python train.py --n_layer=15 --d_model=192 --n_head=3 --n_kv_head=3 --head_dim=64 --d_mlp=768 --vocab_size=512 --activation="gelu" --norm="layernorm" --norm_place="pre" --norm_eps=1e-05 --positions="learned" --qk_norm=false --attn_scale=0.125 --bias="none" --tie_embeddings=true --parallel_block=false --init="normal" --init_std_qkv=0.0361 --init_std_o=0.00659 --init_std_up=0.0361 --init_std_down=0.00659 --optimizer="soap_variant" --lr=0.0069 --beta1=0.95 --beta2=0.98 --weight_decay=0.043 --lr_head=0.0142 --grad_clip=0.5 --warmup_steps=200 --schedule="wsd" --decay_fraction=0.563 --decay_shape="linear" --final_lr_fraction=0.0 --batch_tokens=131072 --seq_len=1024 --doc_mask=false --train_tokens=500900000 --steps=3822 --dataset="wikipedia_en"
Each number is 500 + 40 x the weight over the matrix's rms, rounded and kept within 0 to 999. Layers, rows and columns count from 0. Numbers have three digits each.

# layer 3 MLP up, 768x192, rms 0.267, rows 546-690, columns 0-95
531604580494441514490443606459530417425474566522468530533515471584470525537380462519438490538548452619517633418532507487562522401449428531579518502497511519608550527516479477361577478491495487511586543444486496535457479497496489535471521470530502519504456478476546594583528511425481499443
492527543541531538470447558490433501514498440450573505554496482492590472455499482542529515536525538467480484447519486483428564477455443515482464486440493503508489498431503562483471564444512477413510493431450462486485448536454512508566510480592479447534589510498448512534542564519513483558
432532559478532500443477555514577491534613519520574526506507568510437490457516506565537405483548485469475506518524505488516505530495534463526494521461480483494553492541507496548484494567515469466488493478554494504538529491408493488422561566514539493489491455509540508525428511501522486543
545484488445527499482475527528515541507558493505534535473499504444526504533543480594472480504513420520424488444536521525509485531471479510502447479431492570473498536533470540471504516551508486524419467504511466479491549505536514495535540508524464511535446576540489487467412528506474483502
529507464543496461570444482536474502512511470497552502507535545537417486470483539494559488477491494531516534507481460599451480501553513409469513499453463522449554496503500557493472495543492503501501502503476510439557489511515525605468492576445547458456491501522448474527545548454502467505
494522496510502457447553513480408521501510494493488516478507449502526502568511512555423503511440482464458517527534465481465534463469481504539497467543525505578505431481466508494500476440534492531530459494487503480512480524492473465539452534510478501521538476482473434530506517465536504518
588506414523509499525481530517496452544475412558552480440552538478485497490352469519446490440455542498546473573511571526454470527515462470514472458413379546497507545509486502542513571527532445428548469543460595515483493540532458504494515532516516482524474460420563451480435506481486555523
523500480494514504437425555554593523509587493489532561515520470523493453465528572509492520462502436475532566495490469547459462541431458472595452494462496518464512472520452537540537512445489487533499464483506527505464521461473508440488476514530563499465461497545515444541457542529523515522
469506465431439472554469493530595433457555494520496515548525504452494434428539549523525503473545542428452605502499463540426547473558457488557468554500490491541485617453502517562530454523497532518435482474437490470457450501506466512497497496531536472554497488494453539490455530428607454540
440515503477512522445497495453478452495468456510506457527496528505474473530563442478555508487464448530558459506524549388540475516454448412489564486488473513472524502539499490550520518585505424537476484559557476529495564541576446482469446505506446565496467479486466490546495455528486517490
482534449532496573517483503480516471438458478511476509455514463521503448514453489422501540517469606484499489535565544542505583536566505516495501442468488434536526497484491486551493500484507479517491475496528510509498505451483555466471498466466564510477509514533461510520571442530499513453
520541547435416571539531509518531503482493494540493540556523464490437524489517498428443434535480491444475483534468473463580594493557527498483456463463528532440521513479504482472577495478525467516432468481464496511523499459543562413552520472455566514570516510446501560520446518609512527546
484482394471594547471501563544510474435523477492527508477453502438534512505474489471534498551517465487501537522550509612414497541499458460532444421462478517487550503446496495498480507495524521475505507358528511467553495505520485474461535527529489500500419525503524513493463483558521463506
522495521476529483468453513497504560473508494448545472481465480455581533479520535483469498519487472503530445526398508428481519506438481485525547463504561520496498485512506545560484495532439486390495477453515513513433579468448511514501566461537463478431468465515477541497516473532516496511
460527563441512453417468472454578505452516510521518466517457497472460563539517521568459501485658517501559540488528501581484441520550469476438526407457547523479431463449446464458437564534548434408549460511522524508441542528428459480439609517591493485529484602527474493475467554495576544495
494520493501421446511497502561475464488527548456468496520511462481493500483542494474477491551451540545520528503535496475535457548504467529483500475465549552446481432474454470483562514422568483544446476455553473529504464470437483496538485472484483559457476533527484481538507514473518514503
502506496472522463462514540507531493537519512489484502523533493476480492528492511514463499524498595520512476532510531465510517484505583512456497543519516501472510488496563459474447541470535471424494499479505511566479542468503481486602469536523441548463457466482518475520466535445505502518
517443477484473450453452449535467555454524533476506522453528504493561558434509550501557496545506548488528526484544526505454526492500531530533555475503501502482483505550501539457478490499483490467432497415511512570550459530494509513536572496510489482507515525556485475544500531513509498459
506537509421551400457486579450542468497531511604460571500506477458488504514480550532507542594497533525483475427443486443511480474517459482559481559473524509495523502482464561506497512484491513486531451432476445501412458476472513500449475461439429498457452560414504482485470524551527485561
479465542431546507541529488502527508462491517516489484578469486470509444452449494561472485533500507550475441483498472468503528544484486478505513555485492509541516534507549406510524486465524483461467475577481463489497484526560443538477539485569518490510468496501501450540514478528472497532
492552538535498520494492527560482464450504554498451476480488484512450467482494448403497505478428587460467503552509537495511513466472502542458513552498522507536560472516510570488538414505473447505496483551573558506539488511469504483491502520535501504491487495551547537546562510457500568534
524442526505478419404437558533503526507502541473564524515506541473505549479468544535545459518521553468517604534501571465473441505442468486469584431488521575505566532559479553477491504528489450491513487502502478604438495486464563593523463407458469451474434628500536408523482446522508500492
466473503445427470482526556612526454549514551504490491477557570467490502560496478497494502479543487510423571550480447572527536513471500536477500427481512477520496527508442509523490531481477512485470520480519544519504512485488509466489498488483568498487504486494537505508535588482528540500
439491620403564441414564583480465547497497533438480489498476459500542470487463477434489502461545484418544565532471519483515497488574450568475521456542549522458532492563488464493516479548479575512501440490452509516520558507483495458463485468519461401569485508557474455517496467526419525571
478435469528504485501465535504499499474513469512504550510478532502517500507454482461478445560583470511518440505463526521523495555484503527533526505475464510544492513536491503500492566505594514539530509503476502477512511482428520548453474464533491448431469514555520520512529484502538492484
509595480525462462502523542462483488515544562476501489475461489573527470484448458461563471516448565438541439450460492517478504532539524496467483522546467489518511532479555477507497479459537437545454510588478540490539471491469468494481534546464469496473494467476490530446537506434534533550
507464443588577491501516435443399487513495445520493547563483542443481468524549496571556517491499503552485547522440515480537434561496480480456435503456545417501508462551577467449578493511506520461476460535489511505545487590455494472511530494541428480435522526582474492503492480448530496498
514472528423503570523546546519528447498469499504502466546487502520544505515586560457488493483496537485466461480529501489531553555491443489527502449558472575473489499522517538464458503465405509463501482504582568450513453543539418376512477515471396483538475547554484468530463480489524487543
458514492470399500481473485494446528539483522388444575431533561530460524525411480452488504490467430492477519483521498492525492522490454520443552489516520473518497482542543560562468471498451518480522544476573434424545495522523505544543376470496504482527480487516519457534523551538485504446
577503456520439522422551516509488495499561420565553483511516454491495459441537505539483493465591474520420572532470455498579480555505533567504506508436499525480454532469427531469516621501463484465501486426524519548493585515485534495535463489488520423504523469556542434549494517488452421537
509513485487536549506488416432494448533483476570519497489474476524495500545484478501514424529466523470503507544461504521434502496528589513557531457500457491511456483530480533524524495428478486485552444565492482480569448564514518489595419477526553526517432550514436483599543427461489477461
492545530564516426520426498535545568478511446478517480408500504515501440464460534580556529525478476467491588452517482498500438459540505486476515525444519474475525475527444585489517422509506507544469489511503522473515440471556546552525561474513583405532476434562521486504521439473496491521
507668589568445458541488555453515541428541643582474476577485460553505586483433481451456503544458470599380522362510601451443368430418461571533515528545531510551464538554501441575532510513540434558482398409425446410513511616582410501530484487541480449519533462422450400472477482456517592536
542467540528492437498466565498547496445579502493530544521467547520475485391519467442472476497496534543574424526420565497505514519500499522527538440525463488524463502496485460539480459456497519478536495503524516491441533506509498488467458543506412549505465440507607500471562508472522505482
521568534492457469432476482505485440469541534471477513498470514463473545457530530545449490539410495508509500539465564531521478500525412493480455517472476436525502542496473427561530432545469522478529500533485570497503487533569550479483533461535509497542477538461569539454479563505495507524
504462468493563435450469504436521463627462526478474480542505546470490545558518393492554447481553514415520505497495526547527520451571482462449513490436506420483517522530546469550447493523506494499553529483510499493523540475431559473485495515461503467450517503565504445501504508457513477533
450495465543461483501451527487473493546502569489564488519494496451462478495439481500509496591512485508454523518574483547494581549569408500494443521508557514456474496517505521571546536505536577499439487549526486482526502502515461595552539547488533485575487462425499426487578492446484442536
513506488477483462528518481451467484483516522565481523495516528449482512519549524519531469488444509537444499456485452500463438476465547520562513500434474459549460519544493404555487524531446447514498529514460569460417466524512488389522532495539489423468541605558521443471500581508545419532
521547560460473545569407511463557519498560502490548459520528475490578523516473477420426458493434562524521566503477477537497445439538538437472469503511543534560450453472490460461505413482488512533477535439474535498482540560527474497554468586452521463483468471512471555548486454474519531514
430436519510452479497477512505601511555446574450479489524520504569416535467524442478500519483521510456505539583590564485529452498474496502502502519501531508517511505490536440466501524546453438517489439494542524494468443497463534478538486455567478456488564503563422411511537467477494508526
537541566483496531387439509492538499477530457487497539520470440444484510487578515572516474428499466466503499459472453502539473561428511513492546510524539530456510436499393488475458466568517455490494548501514458530528522527519462590428567446540543512541530547521534536519493460482456543511
499460584474573469504471579535520562543474495565549542556496478498535458582505448550419521468437519495440428498513560465437518586410469586489607497412552518486511463500528406440462395539461416454524523551576488442470507567514497453503471565540523477514518496462463579518524448505477553505
555584485511544473529504532563479535480462506516526537532465442497469471541456494501454488487414493540500472444544517554401484568519444494536545523527536478540534530523437471551510558485536525550517457474452436406473495455504468565434466521491464522520427502502554531507585503455578616512
424467473481435532523512513511515477463563422518489531423508451470450475539491502576569557546572491466492528509531512546455491543435531522527519526482469493498480553470528481477464463413550496517444482486492495504474465549481620511528482532534472477518516553524533431509508509451462513476
629515524554529440413502499411560525523632552473524470520542572587435545441495517508438487528501500543449498516555492579417492557525562524509604494455531497483432565490521512492528580442386444449445568520511570452503453459527437602548538556552551553528515491549476524571541549451527471469
517554475514524522502497465507475465506469508525513469532455460524505509495541543529513488532424489513465510478576521465527572466469556499528542426538567539472503419500547518430501455532495564482536485588512528528476441440472505506534427518492475497556503508460429470484484490485509517506
576430531480499532506465534370463529409540482456478623505492531534621490442503504513452522484450504520514519563602485488475478440515550529547508475447503638436524617593449485420461512578458361535444475479519402573499486487542543442481596519439414558405434596510469469506547436464516500537
422431479487479506446416485443483443498509490460520446480503481567520553483470474459500485558504487572480516476438471527498470436515494563487493517521478500544491533509511499476496492476460464442445519522513459542528518511500500565488449539457521489521543521497483528548535563480518510496
427529493511492457448487460446492544490545482455488470477470441490534433489475487526501525489511509536531445461495539503485499518507509605561502495481567457485544482489515563492541497458527496491532467491526498536498494454505550512537463503538502507487485532574505575520519513424495535486
535416513557449446474422533462515390552526493409594522481591494520486482524481467576504424414409484535553414531485516481553555494465507457379536448506519507485467529462524539599519555498520396484506419464511532407531575489546574504510545513474513540553533549541538538524544449513464557499
471500468440555490519450490403527510544483528509521461490487518513484509540522507487445454519425537497550524549488559471457520511508547480565524426437604538510462437500422507536472477548507441442516536507548501495560471430533539455466540463512524449569492481513479503562523472517446482456
413492569510463481513459466526528565525526492487416544462497572529531517473474447476439533474526489558546504511479508481498515572520486523487497482483526548480483472489488480438485411489559499495447427502568532525500479514463481458444486475553530417510510495443451534535532517539517542478
553515506527489534521498502472491490519491475510444541572507573509493512564492492466555458533537499508507484507469545492532482528527536511529554447482524455517467490493508535507440521507481478545524540465509500524518535622519526426536539497442499478534500486560495538525497524455534467497
452499488525459468439506473490494480494536496544531520491510519507488482480528506507486560484553519517595554511517484494560508489577425503442507476496473542432503492486468443490490520484556468506525509507520486523468531500517546495474531477544487526493448520495562548481507488495584484515
407499509499552462488483520494447502478496517461522498486488432526463489504486493529489551574524449496540441488443509460512486508524523493469444469524476465554538426524528471476475526474515460512502479398528465512484496515556440483530501559462474543474487506564547541528438466502527460527
543508553496473478510522535539454501463474519631476554507510548508510457534521527508510509572517555452500566531480483551480546495494467517499424467445501486474512516518585522438462526538475509495508477579514529425524498508543515520525477481431501529488501511444484473465515487515472529507
519483517553455523532491555518511557572442546523557526405530513536462503588517551533505457524490489493506483447506462518488504484436492487507510539483414539549455464442459576557519511516570520490505516548438507421552466499484539517509536511493451607477557447613531534482523412447479479463
444491495555497495428462521557473477505563485541504539546491419570527533464549501558534509475460492474505448526547471506490517428490469544446490541507505473480505560480512494564475472484596505485490395516571525507472510409513460497581482494546484444484432452521544487480537496459477559488
449470504490478441441496532491491499545528508555499532489493542569454483479453514435448501461512508454555463480548599494495512445517533531477475505530388511583525447510497442504517479447480445531379532431495412548475419502504489556482519541576507573460520579513556480478503546400468441555
512455508420479424475511540470479469554457526570441489466483470580479477530466489446507540546516438462490541512578479485529497530507510502478515540517544487560510480485498452465420484470487497499513524529524534483480503533485487533489492543545480478490461465520488467503479538447491512506
422476424431593472434471476504576523426466494477500503503533452481490480442491543522495485440501451455474468479633491516528528438560510512497479484521439556475529474514518465431492579438488531485492527498496563514499518534564448532489528521493480460477531560477513445607451478460533572545
473414493520540520537615532489506455464456602555531530531498461566510378464463501440486525478550582520546560515463541503630474561463424529560441508399548466510652435611583438497515522452540494487503612542506450511477428489555508531467507500458505484487519436494531493511555460550458437436
581516500505446523455482495520499480480546475510564452527485530483508480473473469511487547516471554535512568535556516544471514435510525468534472488528524483540533535568462534499509440567518538452554557536453512538502464500494470548516503493542507449492470546521449513533488496512538508598
491597526537498515452482522530522514511545504566515580537527479546498609465525439482467539482468453556429523514513521472566451553463507487505557441517487538507528423490445492418530488664484416512442452465535478561520490579479486508403533454549431474456494474453479382380452492572467446523
453509521454503537499490525481493548530510497501558572515502530574447504477528485531480476497517491600508563481482498522481477524517532451470484501465453493575514489484473462455403526580526600456466504489531539461484496527509500541465469459446472455438525477523482462458529468518525504499
486593549451522527539497558458525520492496535471498503489502495463497511561442502453501471487522544506417501511543414432542506469505450439500520531519490487482488469457528455535521584547515577512486513435454464500469485484428504477530460480493452464501519478535511495515485501457569457444
552516518482475427487482507505521460468485483549536515505551511438494505539472493411483428450423447473524601555509570595524461494461534452461459518488492477521486532488438487530449472492507575560498440441513540460577535506535465468537476498488537536498525498393438451472499462458517542489
524553503530548496485472433461543541457486462448564467519516477512549538515471501476516498505456514540467544515515471544556499493501461485524531497443551459575506436482434512518516476563508488437545500512474476501525528529469429536490492543543506538528511567473502520481501551497522506490
497529511480521525523508476550493518486490544535505532414511541553445556528504470490453459482499441492522484495454482547498488464537519527526506483456552425454402487495490502503602566569503506505537490530437480516520520502478377503605520451476486482506458513577534473618448533441482492501
473502526579431485511492506551503432585503482486522531529487513483480496464503447496453492500600532550455452484513488486535446395469474546475509451513565521531508561469542567461524450596484513530437487503518515549526500526485441477476450576533491521412491491478526474483499524492469523530
497536498500453561511498510530495470519567560502499506490550525479492505499520520487471563493520510577458536466468512523552520507506483485469525462532451514538548544512464526506484527518497502497495514450531544499510426470526447478486556516529509501487489487486407469598540503481538482548
476524508514575517473488583487488501555495438470545445618472471508496524507505496465426509491529384497515453505496516495466555431426467472531397474445494535484518459496499446471556492478490497547495502479569537468565502528474502507505472493536429507513500488507452554499457498545462438532
462520474483455531523526541456506537443540464587513526455538503552500454536468487488439535442529551513518471458481502470455463457485452462534537475525505503545553497492550563525450532554528519449519492528554469523461505522419454461506504480476548468464498500543510513490458499493487554482
490563506564528481477548489482553460517393515529472494530537488533493544541549503560533427528451475508470528398471484505537481546522508487524550461420435488625518538442470568438492443535477537460568473492502484413534511475490439502477489494495453548509449561453490442501473513523503518427
515440464484519530581467436547476548522538512500547479498423532445488522499499485501500464522517485561529458464458436459535473461408461506487529517562514478519452471512508511540458474527464540525496535626530442518521440430485436475439478518575425514522508523471486539499537465476524483495
520424485406430434539520528538511482584474490443517517555578523487474464512521456475524513475506489510479537469501479456520488460495578502426497564505524540523463535543456505587469459495572502497455523477491531492519482504467443597467472495498542511438455514542527440541506523484507536479
468508502512473489502487442424542541524470540441549564413505511512469496511434493542508522480519543481517466487537519522534560473433554447500563472463503517514540585547517465583538438518494530461521504467495505537442470541517431491456489513509473539522437478455503528470487546464513579453
424467565522521459468462501486466507540522565470497522492529528495529466496481465477434460507537494524521566544487569512484473566477457448511520525542592525511476473505488487498525466548539549498493456514539479549506518543486500448538530502533540513488517537551448505506466544478513531459
547493572539501525444561468557539497516512537485569575552544562484502527497491476423454476501517465500444558432462540380582523475446490523457564548508496472462519476507504494444483512506535547549470508551489490484492491544464472542525491497551512532502572491515451512439490495548486486540
465522525496508465469483591525480525531521461522473458465526514604552525562487498521454548455514502446440520486494488502508537491469499503505502498504514507445567466514479585551501502463487451461512532500511470512534529491530485482527423544451576563505478477489492491467511520494551521512
535458556536416585491476544536562473562552499491502540516520537401441461532495414521548479517529497496533479522545502470519524497414449516570519507586502528459514499574469510518484477514501432457518469470479430532491484526552521526484381520522465463447578503520489448578504509378537519513
515537533506525465503518554527473439563427627477518488475514508466529512490452470551485477482452556513482506495478492537500494508445482494466514456480513456448443527548534540468481572500489481480518426516476514470525532576496417500529512505524446451505609507485501474491486500476469499542
505445576488498502451505472556569508557570520519531486527465504478448499477477493480564547497497494601500432598477491485472488511560519546455374532436535482495473540507471587469526449494531522432482403523482512525396552519581525531540433508534516470517575536528521435531529445471491473530
460546528478529525507484474470463567512532597489476499486428491475481495494540480546419423479531505561462475542424496430457527462481452482504534488510464499487492444515516525551548424498529460443539485425484465493471610490495498535478414548448514504470476495498455519493520528506447542569
433451483489497503475456500502526513442509483525507505510548499465485514521493540516513508485543546529550467489436515476531485474515531508454529566429480560530551549477474524522545515464520468516486513441485533464504458538516479558519475506479544501427488485501518474490528468501497475495
529497482470512494533483474436496514478476521499559406493527484517517485530468482529508493481480535464539469537529419465479530543417485535448473496529553528501521542525554482506505533544550474527514484508548426512450545464520451569537457501521510555536431510534506468534561507474477532534
625529569488457579409490577482436469507459586491504496538478510479498521520529524512447539517548566537522460559539510473523527463550442467515445520490466479533463517440465555552458467482519479460470381437490532533417490491518503428489504483461531552502493487556535582502556506442432475547
500539458526489520498514538531449452487489518512473454526507431498461561478448446495452454514468485462444534509503468402474524478519556540560469522512529502538478433549548448587515448497515455459451492516544517526435531519455509554507475498570490492552457521451503486485478507522438546553
470532519481442528565501476536472530497580531502546466466531554460515576509523497512482555497541468469419530467504454441532510490434469541541536538479462470570498510505491580484491522514490444528477464466462465556454556467514467579520488520508542528495435506536556504491558479497389526477
524510469489512519506472496520546517486553496482474498458513456540423503489478515446510561473537491515477513476537478490527498518502472466490464516613473511560587494472541559509524460512445539511474474468468534523453475459512496495476375490509334500479430568545475498527555511380504532543
536479413477474502488512492495466518525476506431440440454517484590486503470473482538409497542541494454434463456501486513482546545496449550473490449428550481543513561573509477526571453534589448441501512538467524550477558496517449501515426382543538571530479470554482544485473591550465457573
475492485533506549500560511539502417497499500595520498478504474472528533509504492522532513450502471499470447503478528491494543455475494559557523453481547527468468495473523540479482496494469466494565505563495451525505495518492496481460482494524493536483441488499557523566479497438469474483
479451543534434447529469562463451510438484514545470495549525560477533493527540493532513500516578436528522528481519556484543531487495453436409517517491476496527544536459486426536563493466534492504460462565501539489548463561514466561456521530498464526502491533543492568517507577446478528473
483458448575430525489483486555484475541556462539525564442517526543491454446505495539542444388471524432466516573519504462500507520473448526538498490502508535447468415501499500450558541534576575427519453432530556452524523452490468514504464524543533497559490428455577458552512582507397545454
543476487431504506492501616474472535459485535546503516502483538443534505516495508505536402482442574478491527533536510534497502492564504542502547463506470469541512531528485451559514487543479532515543480453451481533454530478524463555536520425495496497473497499471481506461561481578489437501
572508532550364437449426472566497461497517505478543643535538552529445546561560483572487475485595508427470542523528511540436462468613510481452565502528523397453471485496615449473416500506491444447500503536538556539490458468475437499552419485477426475461464535518507503439523489445448507575
496525529471494529563532498501515513460449520446476507409514532496523542493443513502471484473516487521500482567493526471496499497515549543521535546497486444503534494536379470493527490475531469408459454518501542550464491580519480609533560505506473485515465456458492486572462443509532480484
486480490490509581531498494518491565496450502492444433436607451541431458464503503427473524604446576552483544528522480444505540462436549554533521473461496487518560487517527488453481509497487478568509537493500525460510508453541483492474490450491524447538508549501539486528527473454501540504
566504510471468510520546406542498467527452467493520548520535624481509460490465554461523483485476519427456531547436467471497499568526494502476422492449517462432485525526467436492580392454483435554463465506514474495480522550541497496487449526535508523495584477434530481503526586536536533525
498557525460494457486482536541392447450519475550509469469508595486475538481541562532489471506545612513495470525532497499457549471453473512494466529530478451508514520500503502442497456495513508500522428511508463479507550486467434463526482508521465488541462520550487501525540510517507447497
491532575443451551522562497536519480504511554493514500513523499548530482513508449489533490484463565530530451493538436488533573552489524515440519444437579542496526515495469524499449479486477532436466467561480521547337481537495527498548495526506476565485482567566490473520525515524504484512
499503554481483487495469580563529501498472510450559525497509535445540506484518451480517503514488485538424455492491473447499523539503499447482491481520509610531539512464462494510538532522494459508468512486428540496523503542435488527511536577517478496545407510525542441511516547467498484430
400520515571549514439420457540498467513523495469508539469516521458562488505419507497408515464488513554492500478538568478510528482541487542470549482504474448519508504537482457422483487481467448472458506497495508467528576537553584542534546468506547524491512513512490480493556482532442513490
484493491495511431501457517446539544523455391510477492608424524604481444543492531543404504514539539518474431516577603555451463620526465582475482491496491548424547484494529347535477474480552475574489547506569494465521474515534504502493514366485558572490452609473497522536457547514444494536
571470474559430517540526534487482455500539469482525528539542550442480472491536515556590513522550461490478472548474479565576558511502510504489542492459526528540504544424449438492451510559518500513448520532547520487591461508470478452501453516434501501535524544401465466517428426514513579552
538504481537482523466516457466541536494565484452494516582492533566420508449557499461437574509532461525495463503457538517446527452568461421461498448443506516529499465579532475493554523458456507472476391518521498433506482508477528558436454504504418466466480493477502517531520494487553499456
523478433480533509509500477487496547510498466442589597561510457484538471559460496428498494485554530503413563514472470554509425471479479567534530499507452551449463504456550529510523506579493549444453513461512513494481449511543498487475422494491454488514524451457443477481550498450521502513
498536471606507479426464517497514498540385530504472581496506566505584566433474530462536492558551487467544456488506552483469470416422491490558498445488480546502472495558490578514547503560526546538467508443492519495540467550503545491502476381563469495474543522547520389558497513484498516504
528449444527479533488417542566510514533484555400483487527488376396505441469544505543529405424496525514545389475512432459492546514485512525521488377531495557488461541489475493532592556513449439570510486494566474458472568478546538464579503488549446500508496510522505530540564431545516454461
471515501510574549463558503502530530550507429447455461530516627482509488470474479482493423539558532495475476499453582486461514547473454574545505516454544445544457495547503468474504496454492454469540463548494415515453557447534520538535469467537440477517452559505563461516501494548488514492
444584547463385473611490462495516516512435517555469520582517467445425554542505506466516492514506533531457439505490611512497428528511534491538494474489564504529473475475458453561525518538571496497508492537421472520471470471516485491499565481504499457454537484494415525515531514455514514491
517574558455540470552416485543530548524514493518550519596548544459541536579537515444454570477502428496465543555544490432531527534504495436509534483435523483456512558461490586474576514451461490494556541441456456565465471553554417513457475473456463465463475450518538534526503488548508518461
501440478505566515620405467522436448448487492479522556458452512465429493565476529506584439466505473423518498529420427456511487473565542532509530400498501574496550517524421378490502468505559549457494462480573522550556448502463553483443358501436481562489502501535526504551497503485657485458
603583545522506485491486464588497414461490481488464476573552465493505468506534567546498546507513499475506474460405576553502531507546482456476452435523493510577481491442422544502591519408513448416493436545519527483486448537484500532570526470504499510533442549432476518511495417519546502550
511485447436505457471517501432485478471551449535489517456479477473526484463471442445510552490513484456549504451526524549491499522469498497469484430561534466520526546483512557515503460549531542495480516516434419478491456513552434510548531478482595504503493509481514494445536526518491475532
444459440601482516489565521516503471544543524475582540480555572465500479557507572505489425464503466504496495539570571573541488475422515471442538535577430486437513529491478478529446502508470508453565516449594513479491533490575493548566438530542564507556477477478415524498485472529472571515
466480557510525487541484576542510505530494547504542453519532589511505530532492568506497457454503529467485501505472491510489468467464487453503472532464482564463504490543524487426432459510468498508502525480452477489495552521509513526444558511517509551515558522536545464511522513399488507583
480523520467526521483490515559482484612491509551489490549454492528482545514470462435531448540524590409475457482612563559474523459474483455514545451542469535499448471534450485512521561474418524496437518555510533516528483523517492522504469498480403563507516506483505549522477475514521505508
519475429489466480476485546509529482458514495534508562497498492521573437533473509491509472516453491538480396508457553517463485574535474450483522517532521437501529506489540575491516547502479556450481521441457526516534495479579398499523459450480514591547470469475490463476444475523509522496
494511483415440441497423482543565564485511525495558581484534559512462419468584473557483563510559486517509528548550455502541490551444502512504548464523519440521545528561568516465519497544508501506475524507415505494457449491569409443454473546472437494488676447568429562485604405447550531449
535506452484528462473498493529507541510576495455526463562464485449515501509437519439555495482520484503474608583556429475503462477484474452533493555473534519514475494509499495446528482455432476535493479506507578530482520546502475510499531538494495515533330512568454584511462514492433468508
523536528503512485514508445499530517559497537514480525517488501534510511458491471517495546538459543524506514458416459506491478497457482450462478448525530477542530488515511530477483526424480531548505521545469469527498490513459499450557530499501435502486531470524446500601452524451505485475
505497578565542483537527385507541460490542519479506482481532533452512500458475515484535500485498538513472478468495535524570503508529499508473426464492539457503488493531535518476609573496430464518487434502576504524469482504586450425503451520450507439505451585528570551553548510494487534464
521415553527506467465453526560554551568576486483531558569462536419496494511477543492452469487547445515471516538490566510458518472497449471571470451494542523482541475529479503535510535446503475500468538443488425469508498602528434444473421522550536531544439515449501560477423508495467504562
518436593499525485506520492530505496463504523477535480507559480542452507430506472469478486537488519460497488504494439483525501531520523395509531507429513460492348486577513454461508492495613502477426465487510498485466484515543471501515524524511442495511518580573513536516580479446566564462
500564515511522484508572475523466534565512482475538552462523532523498448494527434461470479541512481478528549559473436444468458565516486526567554449480525541536545500495513529528511488517488523496497525501523463583487507560482516432435517478528506442511463484541473488583478544428486474478
455505492481472438459471468504448484460501495442559488571417499499530528519496430487459462516454485514504445458523570486544567481567531533511537565433477477475451549505573495478549515481529521488544513496482498478577543539484433493478517538484544474490473556519510444499483527466512491531
506557510604443536460472463546482460526557512432495478463524514485491489486477502542505525471547508471472500567545524501527452424484472510554538538475527520477554568521541532521556452456503450360499483499491464526495465467410530535520494426533471546501565519460472448547506455422481525570
541575536466471469529434527535503418501439449542450472523496512438470459524535474505482496518427510504476499497453425412453471481460503535455540496514526479521457471541562558588513454484451484544478429513472478540526483501517537506526460478568387427540458657526521525533476489608514551492
438555478529528476550511547436468568509522527536556507576511518441557532491449476485478536581552512471535453488545528529538520513412472460470513508516501479472437467545482512505546479434483539555485519501519511564456599523519516478503536482503442503471433521471504484564483454556486530521
489494501472471463528539487490484509484524535432530477519448507550532518506480455495532535482501488486512525487535466484521527517513508492560507498543482490521459456511545455461501472507511476467523505506542450540554528493516482544574499490508504528470526466503498560510472475495486485506
543494555446470567527518599468493500527419555516503516457516506453497526454494462479493509484472542518538505462521509527550513540444451483510444522473463486506551513448495556551489477519492511530494503521459478539528493476487482498480499483475454493496529496555530569480434503557561528518
511518395522479449501565536533515538536491488551451430506542567493479528518476431507449437506532491513469540492487537484469558500488469495591502455529518455508492555482446486494484525529555480493480464451517509511501522532535435491498466568489517538547463476489483502506497482516528552522
576548573462502544439496551455433504520471538532537524546517521511550497439530399492532478509500434461489541469536500506483585489475477524494411504448501467517568517531487509495520473542488552536481527489477514476501464470541535453483529534505467528553511540519517523508549504480429445493
479490534522523393504493529567499503491414544535500587439478523489536445473490501536504488457456495476525500479448523550485545488557565529477521501474504553480457452534461481456506489453487526500554432556465430497528486531538580491552509506469564432511462486553507460521586464469479475456
505473538484489501459517546533450468504449508476578471518522496451542493501500509580494494537471537467487481498501518498469464518520444488529451479508439561490512497398446505509511482537532457586511475490488536472498478525419593537498515526484462495446483513486516456581506446508527502558
479481466498533492430505539503526500531538515505538472572509568585440514460485515416561487539528471506526539525493462547505524430434541530522440465396554538503504495521605614494566495462448482473493448506496556494492499545563476496425506636580483525477382463523538553483490457538403484529
567518483497517538474460518478482513520484475510506507556512505492514470487497486474524451515515540529498497521440526417485476456524592493498485475521534461513470513565556469466526487517479502496562571515527578504539543539536466467533562529484496497511451509593522560551484495431541512476
558513509540498370550476570513652557539515476455548446438519555583452664529510459573513487455516443535469454543528449524508500513432432510531534524511499549488570462523528427454579429555548488518487491509616543524467520553448521523421380434506502419460488448570484498507467455432446525501
542582469517453504516558475466497542471552510553569511583514524506598495532502496457496458525415585520456558456565497504531477500513489528546544461496568498503477499536432531548542448442559509525458502506529467465511503513423496562452489454450481484449502508519527495488516480490512493529
468491543448487458500449424528500477469465523459510418520526472585511435464546463504558512564525523516460483487483508538485449470447552468392419492480531549533485553510531552480441495432550524525456517521513503488462509562496494480479460576473560504494479501570430508511441545499527578545
509525490438451557527478445470489499518487507502513502491522494465457496446488530494545441550500522499484557487448439454475506461443567516489474473548468504571489499473534584426482565449510501441517543489494520479534477483512516451528521474497472469459450488564530466536503486504520525529
529495477489514459537516486478498473460526501446536493586505489583512536489511537489515450499468532464519461501533530439491472364510526485475528462490512516458485540539480439451470405451520504515389483498489472502464498543527492448490469551486576491507452528493437456519560493454537561452
494495454460464594492452527438477502536483465480484531484547454519464510458544453552486551531520511464446465463466492543499442529433446491469479488483499424494446468536513516512505532520565521487487507516497506569474450487429516521486493433524546435542462532474450448485526544531469485567
424418553506496481485494569464484543544467521453525515510515411512468472472554436499510511498508530513448548520474520506546491474488462555518534514456490480437538512492574527552469378557451518429490477488424462563515488447502489514499421495532456434535444458463459431512494544424543482554